From a checkpoint of a small transformer trained on Wikipedia: 13 layers, MLP 1024 GELU.
Each number is 128 + 32 x the weight over its row's rms, rounded and kept within 0 to 255. Layers, rows and columns count from 0. Numbers have three digits each. The size before them is the row's rms in percent of the matrix's.

# v: layer 9 attention value, 192x256, rms 0.127, rows 158-191, columns 128-255
# o: layer 9 attention output (transposed), 192x256, rms 0.143, rows 158-191, columns 128-255
# up: layer 9 MLP up, 1024x256, rms 0.135, rows 0-18, columns 128-255
# down: layer 9 MLP down (transposed), 1024x256, rms 0.126, rows 0-17, columns 128-255
v158 113:172119079133095114130126037140068136138092108102125165140108123204132103137142132111146154100131169141114112153130074103145181199090095120186088103141136179099121126152096129105132196161167150150136145109123123160169120153142133106075149106129172114121140044117080146121131119159145161147167063162145140177146136176142133170097137092101093115087099099083177083143139138074111099096136
o158 120:110120123142135211132120140156141102095145130089136092138104115139136122154104164176109147128129053099145130101121152130096127160160101134124123145118107156091178176128206068114136125103113154086102205198126090125093157156173151108128123091112097091111134171152105129153125073111111072106086141104105076148133091141098148156129102176157119157188117111144099093139105077213123199142103
v159 122:084137070131150165134126140113108152079144129056089109112144113212118118170098074181122120124009189182130165128124144064180101114089133124148035195150088173198088112142136107127143099124136115139115115124155124111137140115163160094187093058135155171114134105180139121136132135113121164171174113085111162133100086117147106107133141147123136130155097148124169130135082144131125102140157
o159 131:170133152149181103150165152142149144193126149083138150130125117143160134157142098154099184149135113174143103121174122141151109154160111128059149081139137076135137127128140156093158136221177110176130135148113128105163119092138088099094089141098107098087157132108112106076128114108139116149103138160148109149140140144127143137121094118092105140055120083119138144104128198143083159118119
v160 120:085149092153191065085131138107145163124127103125134075131210116095095158151076154061143146156014110082070145136131051145137142116166106118136110064112136199114154113172132102142183108133096103141075129126132155129172105145177150104196197154146152080120157080125150119141142113085111173172093134072151119120126144120109112124177139117117126129179089150143115169097112092100119110201159
o160 128:131122174103114125142160135170134076144150162120104146177033177164140144082160138138085118126091107150126167164163123184117136139091122106134129094099151120129150090121145117110152100108222174102136166109178076145131127113135148095104083174172129165084128043108121131172080131102142129109119132156129147091182135123181138129152070158140138112095138117124095072136094120202051164110087
v161 114:117118100151138116144086165151110125178166141173217129166142127113114110144103108167140138127137128108073109181133182090146140162073191126093110098161110103210108151130092088100144135110112151170133171136105172147096114133156142163140059136039080128140104095128106130132184176120100202090153093130083112177136130172090131122015166086065089177081161133111115140164157136105091118141148
o161 126:180174105161098162107122025152121197136157117115107161104128101126148116140157140130117159139211149178173154072119085134161184101148095176160031113099093131100062152080179140139085099130129108118165139098101155120153112120108159101079123147140140137136143138125123128152118159133096065116144181128129114167132162074106110138110116140177177153118108115126131106067123073146150132183105
v162 119:100168105148119148132183145092161155048151144122125145175170118088166117157100165129078140132084146196083144073154082153125143125173095079160173083097096111207124135129164149124143187134129149111127170139111124085139184132102155159140137162154145124129092085118147111093098169136092146097203074116175098132142109179203100110117125111126139075039171130134157148106118145118197088144177
o162 126:086113153149153114141150120183109085205093081167099116110135097108121180156107066180158190141194186140181084160098136131120115129047149193109167130179143139070128176109140142137150128109085148121110096177133126141182142120152110149167115127153100132162121140115092126147117142118194077145151188134101130196094160091167133170115137075075135132152077119151152077176089180102094111116159
v163 121:173071118196111122107104120101135128143166155109064158131107136129135119097105101196107161142045158141118104141115113128087097133079186127107159118122111156095131141086157135083138135157142060065144177132138112171100118135190109195193136187069142099145113153180103112140158114086111158100155174108141141134141111136147131120138112113121128167166155112133175116099102064125152094105127
o163 127:094174156100116082152144094125100116157105142190120159099185095093134156131171111112071148099094164149174115105116168137114140127135064066155100098078153183129122128139112122163089148141133126101054046158171139065097119123131129117080165116144075116099142133101186137149126103122146101114143149087152117143133228152139102075148180130174103136082092122120113128114105173129107135112139
v164 114:169106118155125084118138095162121168133109149170098144118133129161169116151212152162175116129092070155144100158119171180192104113122098122181077137118130106035127114121149079110123161131098055166125104106111133125111123123169125163097141132146129194122160140166100143126085133188114139100086094110111152134117118097156128110154147140114113127109124113116168131098102137135083119080144
o164 117:102124140098131139147161121088137107168133125153121168151149168100131174088091145114097142161097111116093109047131102075099134121139123126087171113080098155143211167063087166099120099143120139111103110113142114146117178110109142116117088119063121172164090151171200172115145092171150148101093130108165117119122154094131136058133121130113062184101102133136108133129163114137097143128081
v165 119:123102176114065080140109070176147138138129111112092110132157112094140131168081102144103096148152105084160087153118102142130116144108126176093100155088150094185103146108142088123191099098126148120121159119143113116074155140196110140024135134111180131114139051118126083165132152151148084121143106144086118176117100158110154124243152093115157132197117128141112141112132139150153147064190
o165 131:143159074101145133152177136080116140069190142154118136144095152116142222131127093114127149108139157131079161073137201112086075132125198090123142082142097113110123130121143150116073167164089105128155137142119130123138163156129144120147184094115119160135098195191114086137149103055122181112161075111117139106128132092069085142105172185169131119120120131166085132156102140115121159104082
v166 121:164128121132127126124143217107090149170149148164143085143121101123084123152115170159142140131089116100109139123138145078087047116108068200156117127127093086092152221156123130127082165170131092102075117140131104150129169173117128124140082114096133101118135089121092108136108113147107099125103127106128145160143133104158109121129139148080143107144081140115115144111122107038037138025153
o166 130:126133108127105094124158121122109111117113150139153123166175177110094115128165156110085142145124112082124108108160169155087066093148144117146161155164167125138182039096148052139148180109046103139157203060114096097110088123128164113156084113166119051100128160125097127128120110105121158139162161111196128090155138118147181130142097157116174106148103107160086104102200148136063142189119
v167 114:131075110107129098101124093142164133126103100166086149115100128119090108152117085120155157103156138161121136114140114153100146083138071136138100167188120083154141129131135090138175163135138183143150169111149129138089102120104144056136120158065060110110129130146134146144085155099153165084182115136136117108094120077162131146084174089123091099095149120139107133198107142092124130139073
o167 121:164150114149132133146168155118083146117168157107195146127108110113184165133129154119192060134146113182082149111080160160175132140134119135106109114131159189098143128116125102110108142159103117119151105125082158134172063136101165136145195117138095097137124094094167101081139155183114143133121137144138114139153157081217097156143061090157143150060141111092140102064088033127164108126152
v168 116:114175138159155177135072148108079123150093103060049120107086143076125117082179094103110134172119078125116148106102091111163106099084175111158154115132126144182143159168136144135157125111122150083039104132144133081140152194126105152093117123146114122143166182098106122150124139163121157079117148139152133151158116155099121127234115095177118135040181102115178116120097104155130143073098
o168 126:107097114137069158167173172147104138117113050145123200090132073128137170219099183094090133086100149122158168163167184108098113142150122112085089197108128120129085153092138135104137104134123119175204161161128220163170121119112165066085175101097137140140148135102088092143116118163162108127143079108083105115151141133150125129069082114121170089191105155159141106212177181126174160115099
v169 114:101127132130138142160128068137060175121101139144152078049118139141155126157118152116137115118130099076102141166127114098095128055169214130161156118136152074084132143138116125080135182204079089089101114171090150151127082082148110145135117158125077084139131076074149114122138110148126139119166171134132128102133089113113137124130176100152084134087097177164134103159125164163100119131142
o169 123:158114104096161133148138189114109114111141087113113115108148148117082116147155129071179145104133122143142160140138082143100123135159136102084133098153126154142151175135105118135130125059141134073203126154148108135136148116124097131064129142144239197139112198169126155072091181118042084137106101126074163159101142099077109147147124142171097168119140126088121125140142114134173126172148
v170 113:119116088165129081111129116106165156103104123147168161083120122143161103112091159125112147163140138089134104047121136167070076171203178104133185128171079123151077089083105150126173068069085065109074085094132134122161162143161116203165132154146101193150152143129117129149095157088182095137151146110147144078150160126099150123068136132160136161156184153150128101112104127132184110081153
o170 117:128125088157163122146086170170048195098114173136121073175181053154094158101124077058093107122124143075110150128070181105129126135104131234154126165072113092132107116139099150118128168118106166114117187146143101093072141112055156120127091181049168146110116103148129151130140105118112113118117155144135159130105171121190115093140142163117163136052059114148133165169098126139114157113097
v171 115:165121157107163132098125080140116104200176114136143116121102115100162122124127130106111131134132123129111111172142168061117119108099074098136101149121130066063119101098108142117164115166129180075165136132084144058185094077129141131147064077183143187149125127138151105143131163098093188146162127130187160142141114086167079149110097124160166089148132110114129116132099115038086107140154
o171 117:101177166118125095104149099127181119145099151078190113133191118099119147150139114157146114136147162073096151134162141198132072066117181105140176106160077141160122145153113084114148169114084088146137169125132103160186186081156104138124124166132179115110114118129118140103197138185093108137141130123115127143118088095098178142152122151149146143101145081099109107184082123143166165117107
v172 124:098119193178151090071126134176120122121155105136138107097077139172119139150112157114148103098064201179120134103136107155062162177120171140085000148086121128130163128126131148102136128103098059065099134157082072107182101117103114076108107155098152130106134113153172121112117133114110130142134128145101120139149143219165181164104114136163107150139122137144149104114135101077106198148075
o172 132:142122132125134154145122123180148124069094110149190160146120155173087147187116082108148090157086056137127101169151137104093113171162105157186154069135121155123069121130062110142118158115136102181145082123144135174087156094098111160082160143142151168115059162146067109095166132168151158112099155084189121102131106120095093145159113096117152101213166086099083191123070191160138109121115
v173 120:069095137146055157102138147136082132126097145129121112129152121110155155160114134155147166102141087109129091114145091107147120064101166098120147107060127119105114035108133159118139149134142145059145140113092152155184139066168134096138143146129116038111207132157154134112183104092126049134154128197175135166097205173145116105124191156142104154186159136144207152146139149055110108166085
o173 129:189129110061078119183094173124085173140155118130154123142117129056158133175138052149145107103120121123170111154091151156131094160164118139127132133152127097188116112099135128089168158131134112102115108195102145104146164099130117217110143115128159204058117146100139088106125154140097187179129096152075093106098080167129116170170070098143131108129125094124009138127184078125167189137125
v174 117:132134111127167190116139141141160096068158097153107125110155135116142100084114128159107117131165157092131137181109140137126110080139097188138185175179076133112081116125156155139121149135155120128071145164107117173119143171080111181110109134149174138153196109130143111143157100087108099140101104118112139107083191095161119156157149144145137129174147127115139127164120212111122159124131
o174 117:129047103133123082113119217165057119125139169082180123146156094132155085085153175142132115114119141168093109128170141131161161142189132069128115055110147128071166138123123141145112126123093107114157151078171152125092083122110152104128175132184086138098134111113163060092108184095097102097141159162131175146087075142074117089126109125116151167124109147138102095177157139092124122164148
v175 118:136138160136101192145063109117130138070169104070216188118164133161119156176099149165114165129146119152116161108154127081102155041192118152095172089114113144124174170105101140140136106106107072142185134154085166110068105125172102148130078083130121058116124127167178122148078100161136135149126101136144119176107104144140075147166147124145094145107145145134129169137109140109075124132098
o175 125:107168156112111091115179110111156071138127205145125155148184071096151117102090146127140121206124103120117106142105104130192097133138134066089088157175139136065108090117156125076156155144173097137107114115130115165141129075144079072150133132131157188149130129169082072129153118110098140099147180127147094028159123082096127114117147074160178139082116114139167111086130159093139164172203
v176 119:124120064149189073118139092054060120117119136120087164189156124124093100089156161134133115144094084179172151141139130123117125135107184116103127140094176116027119103223061127104127109100106129116125106147143114115064160085094113148194108181120158150146097222106107135109127124160131089108134122135079115119103214102124155126187158107146129173249101103155115123172126128121111150112115
o176 124:145130172143125130114128144142141079161129167129124125107083107152103123214151164084163077077143152163085131090121157106127145147129123117154102157099098167176136139087175113163120106079126180186171121139117091109080119079115131126072125087144111086181161139133149122181156153088139168118153148131185080174117118092095075110111130128117138156075205188104124093123158144078122141139148
v177 116:112111047122096145114148083125073155083133126125104170101130100072114145177127134113135109142139115126095144163123146136124121106109111080103117073070170182149135113098130108114141052114144127121130154137086129143120112069069090119123180102176152155146126159163137137142141117123144166121132133093131115125105117100108146093098124104045126142183103136143128172127112166117220126133166
o177 115:129164127193059154115114098119157146120112095126134187157120141135080139110112161038157168096140048139131109159121135111128143144178187128051152132122119104122046155141149141155122105141138124152173120140214167145087162182181117134114135129115091113121122091111155153171078134115152134116168134163128122105135085100121176146169125133148154221125142129090145090108172075171110191089138
v178 123:151087094148112164152170096167122125126168159133143158131149110110131150109138097174069129090089195144139130068144082113074127151170052070166220146106153098115171161169110133098126131108115161212139166152106121183213095134116113089055137060148112162133098177134155143152146131177130070167086157094164128133109196122086122120145104175125151156094147098138105068139137161123087153066158
o178 131:118113156126104118127107090055145134120097131154122117161157165095161088086117153127138168084138083137101155115126177124144167124040117160053109143133101127101070137093109129140176132124127098124153103083096082096084170111160139125159128135052125108109134126156120117128136112142116158105105153157106161140150152183088150181092143082141135144094123082121157184181117137116081113155205
v179 126:184169092119169025127104143151125161131143162192079137153170135198115129140103108138150114129064091164156110144126152181104152127160084140096119094202131132076113136082117115144146092090070165125071085130139129068075090117107147184047101156211119094134132128124183088144105103154130141132129133154152120157129122168088136152075117106197116135108124123120134099159116125145134132134112
o179 134:133101139126104189130144131076111107086175180116149115066112153088113159114094146162111078160142165099104116089126162119121138134132171115165142174116119176082217197153129046166079134170183110104153110158168140141131122153101151115125141113069093234143122111123072199080146142118176141109128170101085113109145121132137118074091180138145105086107127110161160187194139083113077106098140
v180 116:172116157191121108140151058132180147063129119148132143134120112106113132082151137117098124152084144172141098106127113081146115123142193089150100139072122116117103119165129145126104051121157179150080140130114145169080160152125148112099150151103105131145091145191115113118133093076194165093133137172135130114118128151135093117161157115179086105191121108115133077177134171117101107146174
o180 123:169136038089131111093123132209184121086127088086119102116113148147143121106126169123136190100140131152129175133124149120127130105145053188092120080136116148107155113136139145173141184127122158090151076134153152171163106097133135090148125160145086116103158145084128113135105125148088137154100110077173121169136078158116219083126091121044120141086121122101151160150117143114184167116124
v181 119:104146132143095143147118092116113131058108115102183103119133104084140100096065110125155076057150090083206148035121164166203174157148105124195119194114208120098129102072078138110141164129132131133153142129124142153139137117116163213180065127109135089145108106131107101106145177113138189162062130098142155167111206105144138125125094079087127097077102129103103125109129152135124122056123
o181 127:182081153108128100160166134128169106145130123119174115105167152142063103138149103135099114189069140156086200144151111102165162169138136161048160092173138087108165131130156126144127120131194118073152104099072147105115134118157144092104124116158139151129196107139139130136122068104114104200157116092121128103103073112103097113097080160143049154116096110133054176184107102136100097121120
v182 121:123115158171181124171105130147091164076174135150043098133105122134147105078062106155141105113184080127075158118140112100096104072198183133115127115163134134114098196112162086115097154140116129147151135123082122168118103130130154133051125136097125106099130113152097148088128158089105131148146122130182103157145191187181204128144165138203168193168114172141137125204150156136168141136132
o182 128:161106123096136134125173104152149124132119112119081076147151128104131109138173101098086167125095193141081090124138136123164055133119110144110146087162166171141130037128142155134153081114158186099103142083106150122115125095106094135136200145152121164157079118103122120114099133134143145103190172159168145130151047102162061197134099140090146170072167075151134121141089106102135148173087
v183 123:150160152178213186148112104181130099146146105187140103100159137159129094105133195132123106171089180076156136135131161122155146138047102158123109200204125116157093111110140115141154173062098086114040151138132135157100120092148137111159138134114144111106141132114145128127146084097162144102161134185161128122104084150092143095146115116151127145096150141130103145168123155158112114150080
o183 126:141114148068093138112145161121138169165102131083098128117179108150171149115169089112148137118164151124112116088174120139130088136142114184144144075106162153129076098100138156123090160132178126106180139166114127079170125171110101146148096136174102088145191188128124114110116196153105141089086138129156174072087171108145144121174159114135177094134157145110072135072090149110157104095114
v184 124:135110200114131164097131066153168144176110144123137175182118140130135165116135094149144101116101106201121107142153086146122126138136107142134146131099132139135151163174164163128157150180114188110123199070148134144120095125189141092123154132176138187123135131132106180123092094128128105193137138171159125159133082086108088104059119143080094138154126149158158141082112135129132112099170
o184 129:148154141122116125127102139166149119074153133075146111138105134142132088173130113195084113151050135134168104114149117094096106103063155164052138102151152163098107113125151115132104112180170110147158089116114101159121090135106113168102137095061129099160140092124179044129120114090097120141127121170098133187135190117161130106145097140147148097109084101169080144093089105141175153159099
v185 121:133131097155161090120111139119152063163092134132168082100174138161106118134108166170125140083110092085081118146153150138104166162103075112168094066131156155124157220122174156120155184191172137047089136137139133133104139102147065089177148044121144133118169046104113093150144131133135168113117144094132132087119160169142162146088123088134128106113187136115122125127117103100126131104125
o185 135:135166118135122198089139098170142152106126123111090165184088130100081129172145094080148109147151077180185173124120137134145111198152149117092213118161136138143141121103100073129127123090178175186136109141057120128050109151119159120122138139084116157138149144147133130067110100111096095087126143136089147178147220110077098154121164153141156127145089127122181109150099078176117066161139
v186 116:143165097096132128164149052147114135051101122141122156102162110103177161127094135104140116091137125146119086146120133069197095172095180157080011111197134084121141182176138175114147186154167086150130105126111105117158109158128163127177093140141159132120141093202137146152134170115099091152114181091109103156127166094088137137184114143129124077131144107143083141104122147130145158163108
o186 124:181146132107099066167103223118092110123171149094178138084110139148158127113120112146101140124095183151164162074169104190147154077143107073142172132159136146122146137098079117159122074136117094152105135052077141128112109142102158131096096136074161105127101129156091103172091066112207096135125109090109134147084047139086213178142164132206121154146144091118185099134067188154158153113166
v187 118:124146069108113121131114094134130146160121102111079112112065101118122153123147169180093166154131154141144144112132198186122162104094188115166130112176083112104160174172130105120164181131135131103130036156127155130139103071104090150129147109202107108121105156150121100093106102103096073097122151120090123148127195128115132139134132135095109135161094124115173140061126084085169150142143
o187 125:069094151128146140060120177148101220126093091193102161150154131130089159183181152140186111123127124154129137137098129118142089143125119113078060161103142145175126125100136148137105123152084125140116110050173117132143112119136154150124105159137099179145175084132124109130152099120192153148158143097074137097094154100108170088150075090149108159112130148108195174136198173143113090082178
v188 120:071150160082164205091134166132072098032136150089122114089184125189112129111125187092125165158092159129137123211137151147104107072180146153169098105163120088138163134121161144117119154091086159120141162123126107131160132112137109160116153155079132086115153192148132101107102112165152127123140083165139137174109113127134160091065125122084156097117142125162141186150150064092148140095149
o188 124:166110078170151075126115091154123185227107131132150133115110129103108146175128128151098108104123078185173146164156144150105129140128141107150087132131177129139118105123153143119157091153165111121059110076092192156122134156150110125174066112195102120113126186112100113140124136085102187115125150143126152117102108103116162152185200153129144132147052141097102103086101146140132039155099
v189 116:159135150116163043139132150157107101114105142105124121113138128087087122063128099081155111130143152138107147163133137169137175135132077137142109097102123152091087097117093146133095133148112063161138081136097148144128132223165134103182141135110103107124072107064120164127085155122152085183121188203128124133127197126126135129054126117140117118115144097123182134159125151162092117117117
o189 121:096110171136047232134142147129111143088101093143095118146118114122169062135145087133130175147111122144079142173079156124135150121071116066138111127115148082193182106109102141119084126092157124100114155200128098121108143109060146059088106111119152117130189129175128101094138128118170121134065052074124095097117074175163153090141088086075146144122122151131145109088157098064093138165113
v190 118:132121127149112090126145114164065114131065095170118112067154152090133149124130130126153116135146094074070140104145217127172136034143111152113156176091152147080171128153141130094133106142127202175144040119118128131135115193120114041110116150102109160129157117097123127156096121169087118083115116154114152100136137126063137157161125155177147098114219130166135151109137182105100087137151
o190 125:137135096102071117161114101139112107145132161106149108163100159154045102161110148182127086133113140182174121135127146086132093128084142123112125098154098119092161102061077110127238167107121128148078153085108167130142146129120129105177178136164145154128106092148123178177151140155160136171102123136172138109127113141151120138101243149155149167117165111122098101134109092154180181133168
v191 115:119146145091171119149172153143155164110160143116126150062170146131132108114112169124144117135140144136093080078105139120117108088105057099141136128153131105088127118199116144161126127058136080160075159142054119111117166121195096098173075122143104127137155128095168154103136161108079149118167108196113090170104163075121146136076136096089125151160115137124154140075103085100089105070142
o191 121:151126116152080128153166152117159148129113118115117100182097159120141150172135201142156144165132147148131124142116145186135145121126146126077111083048121107132159230096085141093147140126136119091187181195146109151109165131055102129096152134114175128130160155127094090128149096066159115123172131133139120176132105132120163091113129144111161096063106148111125108065118149120153187183069
up0 090:087140096131104137143114108111086164120137094152127157123121129151144080116130117080089148122120114152172152053101149117152147173120148111096048147073171100128187120108141196189110158104115178156130140093089146185145049147134148147119109130130145095144195117135139139103099090148159114132100157112107084122140132070166126149104070107166158195115127114138112153035164129142160141147141
down0 084:162106124144101158159160156138134101133130135079121180111148091072134114157070139143079191109117190105053193150134126118083101131144134166156162084158076117113099152126184134120113107133135134165128106114188158137140165139082102072106138134127158161125114145199117180144094129145138142105131136126194034132119162170108149141158122143149125070115088144128095134205127129144109141117135
up1 093:148108117148057107112166074087079143182151148108118174134065141106160153161153127145146126101146121125152093141082121193158140100193120149152131153171068100103113154087089103134132173097135084146116111197127148119167141097138041104127130152128082099109102146072046128129107147120149209138135167174153145090149169121113150157093136088137157143130068171143097114125172161112161105137134
down1 094:112087158102134136120106144196181146113118098083175107093151102119161105083089133117135103140127152155106090131117169108136124158132137078076132094118136129134135162141173117212158121134112099147137177089133162141174139149098135120114188119127123111156166170161134149139146125086082152141148122096111102183142122143101116108105081150095066122089166182109177134174130149125055138105138
up2 107:117097111081103130123115163119075108088071184186163110140094173100101127119092182116113175127139120136231084108105150126098108097147113091149108163167151118227162089144110137125091160157144130109072145112128132148154114097140131119081148117157181156140139109139144170117063088104093088128064161125154012131087073137140104121124134165144124151172147144214143132154142131140132089116135
down2 099:075086116120139100128172211063138089117099135149141074147132159194086126146085143165170121106116068082169121101113111103067130145097118155148155117098131110114108109173146178105160153116084100155096127118196131100182142131119110157101149151139150104117100094126130140128135101102125119137071171149094107123087104096111127112126135145114140154080128143136167075106136046123172152162178
up3 100:150118151077155136128156109144204139117125132098067147160147124123132065118125152115138175100160113102177182151139151060144168156151144146140158113197087120116069132086120101149123141130100156066115148108115142091155104161110115155127144155124174119138130086189124177146135150202097116194074074126140074158161145100166111094127103113105135131168126161098100177104142137145153113124187
down3 102:129103139120097095159135153128108124161151111123137102182184144124208159186161079090128100154138080094085094107127087169134149101131169121118120163098148155100086075197093150139219130092093144107132099118130143160103103174106162144168115108114113165100088140108108092169161119151151134100103130126141070136100122150088135200135193078151111102150115093179110089082120144118089137102086
up4 105:140129165091149154063163097090150091183138106078100133117041133122078107113154152160106130149145166126121162152172143103076037171206165089132106142190171138096120112170116144158196129091165126153152195127141193098164082180091163175109093150146195126106116104219083156117148179154107100132053150121121102097110126146112122133165096124152107137144086113157096162143126133138124129135138
down4 104:174132115134077126123149168146136170110183128107144117187141147087108100146083076083111085136118135120125169142149106159157136113071057152106133150138128149081105104083100114126140141101087122130102115153116091098144080133113117085101194168135093110090109106140130136109186086158126133191165106101089151148140124144092164159117181172151141153110090137109178058150112122061083155124028
up5 096:128165116086070112122150179109097132138141111128111182123090151136154134116120100182142122083140113143084137129100173159083088118106144161116117153099179139121166197151163093149141092159084135153105146211117128135092112171101137124132200035163145160117139106188110087123138182171136185133137118087156115037130154114104130152153100166124091090144147107126141178135116184134118198126151
down5 092:147086146175114103132168128160111133164138067137185174099156120110151127139097081130062172159121125143170089147126113079169100161156133121143078120174131133107111085082146105144054144076178138141136091142136146095117156135166141162146104177106108161151094097058114154070119115062102087136142069127067126170135098174089105112143130150145140152138126111116151143132115100200146096203148
up6 098:162119118136118174169111144158140144178135207099097162164118145167107091076076125183114163213143142180183165126159150127144173142154179154097150174150146152108144122128093102153078153144133156107135119152102138107196107066109151167157150170105128062110126083116060121148120087145125129075153169166105144174193123129127136092105068151134086158158108093143135112092133118097155093141107
down6 094:163096154157133090052112074111167108135123157101135143153114122177164168131169139125140160114087061106117126071097090170168097193111183089100163109156051109172159152119122128118159165066158101072148118172113116140128164166104135114111202137111134128107113167109193106118083184116132096082115128100148125126120155138142138156136124082169165201135167134111163149129156186133115064112127
up7 102:101149108099122181112114146095101133122146107134039085063103129155152106137160125109159116128168122160153117165102105094162164120091111101091177146114097121137161080101131137147088118165127182100067140169065186101050160147162122137069112106158092188103127084180161117065103151101125119137171170120145119088187149159200098130134136116140109155131100145135136104138124100183129115159115
down7 095:172084170148143195165127104148155124107065071107125118143158176144113089162088120160080120082136095105072089131184078087187145104171111142131117110152135147127138098122110143155161126145142135123169079122160143087128137107115166083128086094052147096144144122080136066136139140103134137083137120135163077112127113112109130170213152138210148120106132114060133125114099165093153120157148
up8 098:043066125103115085121095165164136156115113121113118084137172076136051133148100120162171169122111114166089059140108114101099096098142117124106164116126104098152152100079120155146167112153138116149158160105180179185156125145168146072105075171098052089109121134090117080110144140122133106169049176154112118122097115177138123156152095178102124171117072104145094124126121104144081144167088
down8 098:155147158094088129067138101177100126100150086147106159076134084153086117189146154131153120160155165083123120071078097098154119172150163160090157114162104122141118127082145111099079084129084134118144077087124139097089111164122156127138130137126110139196112115128117164138113104167111134123054098116106164109089142154224118118134151168112167057154122111099165134090167142172140135151108
up9 103:142135113120059153124129127132142104146104081047068058091104195118140122116167084126065118144124120134125121129095158135153087123063187121129177149058158059106129084123116140105150091124149101099185141160155162145129159071100174136172160120111144140071129078149143115195111110128106117097112107118095093095128184117201094160134184152134112121131141173122154100098075154162144132158125
down9 095:148168053084183153079119154056118151150123170162172142155140090105075165065120145124141157160136141082101154092110149080180156098093116159155112129158113157095172109133133160137133106145138130132148100173130127167131172114145096164110155113117092145142112129098149118128145099145113146135127143179096024056120194114097124085137122187162061187145103124143094111144123125128105081111174
up10 098:165142165140062124166092128113117104121129110114100151151119157099160164139141170134098137090178109100100125142134144141142141123141116154066095125153183138056156134186125082121117134114139141106102168144099148142126156152169188112118115112097088153160073145113091127077176095134122097148099182137074124146100121134139163114133075140189078141189086161093098132072166111102073124132107
down10 101:059166142089133129161171134119156062175061137125112072115116122129187092142091193120134100128097128111126062081153154156097099155133118079159125120079139130129085142074077124170135166087161104092145037134107151128081170119071062128144140166137110110138144183131117128107133105103124129151150143069201064156132114107101184143087056110115114146037161164128150129095119110105190193152140
up11 097:075155179116098097183087153088175151173093121188187150145078138145073131149109124142157148121094130163130106153084070140162184136113153146183163098130182083176096143170136143128114137149163104121167177166119066143153100163122110146108081145126177146060101170153125116138107083154151098100191166128119061124204102138175159125084066106047119143095133129152135164176091166105155175100116
down11 092:147119117151181173094197108114121062114134198101105100113194038081137162155115167109096100143192116167119134078118149149100111147148145095093085156181117161098131129152093107092148154102161143149139111119182177118138167147134131129124162134131117138110150142129139160123117054122118103105135093105169058141246136162102116166120162144179161151095146176115163124143105124135093123106136
up12 107:159147108148117157132100130176187175112119165167119111121038136156147120128144107140083188143124163149138167067108159102117144120125141131144100136112090113162114159173109097142153055133065151138115216181062109171168105108046175121093107123132194106108114116147120130137162120123148129142124179099171115133116138184099100109086152123184181057123133146197122119182143102113128153169136
down12 109:097095080181118147111119144134145143126110167135094148086146149162150185136181139132073133199139144153114143122128136141140090191095144182132122098151159078120079168134159065076128083111197111109120131076147117098049117151113057160111091142101159123211113188100141124129109116214137118104094084119124170123114109093180097180100110123116136136137188051141122131146075132097106068172126
up13 101:113036111079105138107196086114097139108148106082087096058145090122137171158098116128091169148152104064170101120154096115129150087155116156108207162078144061141131168153148191130114164113089089086136137103157121132096084132102100105071172111123155130095101134202077148148155129121109125153122134073191153064158131084113123139163144132178145145090120124143129106126128122150171090127118
down13 102:161151124168132090139126133115125161081179075123185119155081138049190116102129082143074146137122166120116087181156175201186131143105133117168132144097140176164152069142095127038177102081160113144101092156125109126148144088100075143186124126114149113127135132086119102131150159150162116083142136135054112215188092120140125182128129112116170099103162155098106092088151169097136133136101
up14 105:124169097115129114121073151135158194148110136114097133127095102134129180168140150104148098147131147140149172191153102139090075161117131153144123095128147118204126144120076137172209122135085081144143162061098102165121157080060111137080161139120101141107109124137147201127104129173158107135120094120128143139087084135121100121151089145159144109179113096102146095141123122147103135154111
down14 100:127131127102146121135167194168117189125092170097135108099193045114059088173171134152164121087108127122123203108159128125154103163103122111181064074140061097132160096166095176150154084102134111066114138156167139134099061121051143121133138137100084100147166219099134106103162120164119139177206110128135138136112128135173110141120117128135134087146111092159106058135137127111124131060080
up15 096:141060152123189088094150176128129131110194120101159083174122105176118132136199082153178157109170174111150124123176139101093101142169128108161135061133132123154096130145154101115153146096085176085145104143145097148113089117092081113154156215125080159069105142107114153133127080126127073096108106131082158161084141143095132135144137104122067221147125155171126062128144129137057155094156
down15 099:099157109155114099102147165116078102128118129115085182186147152042126119077071177117073154089180136135136189096129140077150190149177134150140117113106065165153143125124127094145112084178127163185127143198142092162090135139110120155139194080133127139055162106155138058119145142140132106140117159099169115116121152141030060139126128103136165132126105150109136145128167153106090128116109
up16 096:114121112119086123184151106066155133105101135109076068132139100142147171120126137097087125183128149079137122095105126109116154171162074200140099104098153107170183110149124113142134096134123116142151109162163062152110119132110156134198102135108071124105147105132134119172116183198121113190095119120117084173102162126153101056132131142083125111160082106146149168109178138119148149113122
down16 099:177111133094124135124108155119069113100083119128122124172090122126090158137138119170176066097086138144151151164095179114123080086154136096113089139163057139140133111142117182143140155071151150107112080110084121062116132106168165086129145127035192144117165192069158062148117070149090123137127199085133100082064070087100148148168131104069133105109158134159054083115125116081119178124126
up17 094:052117169189119104171109113102155163135086122139175132177118152175136160149110113130188144092158085139177188102183186157167134124146070146143076138120138114100144103149119127132149095109146194139131150139121123095088141127165087196179136117116119143146124114089148221111160125114137074113106162107109076158106179104090146123150095151117084106174133133118107174164138122219113110116145
down17 091:092134113167179088157121086108142158076149157129088186130164087128145126069106124113117159117111138072108178115143122130101112083144144143166174090152130158191113130101190115130119098186168125180129117119185117082192121079128077156126141096136091161103099118157166096143169120088128162154105176101105146101114210148143062112105116128182104171118124073165070113088154174057164132133084
up18 094:122142177119119112114159109098127175152114121112142140139156128119176155145175144186108178111131124063045122103116200166129155105138107140151120108162126151172099119125138133111114144168110107089153153144165164136166106142087091168131186149080099142131152177142074128146121134174156132101117151158121118127116151132145130163084101143092111068205141127103054123183124128136136207090095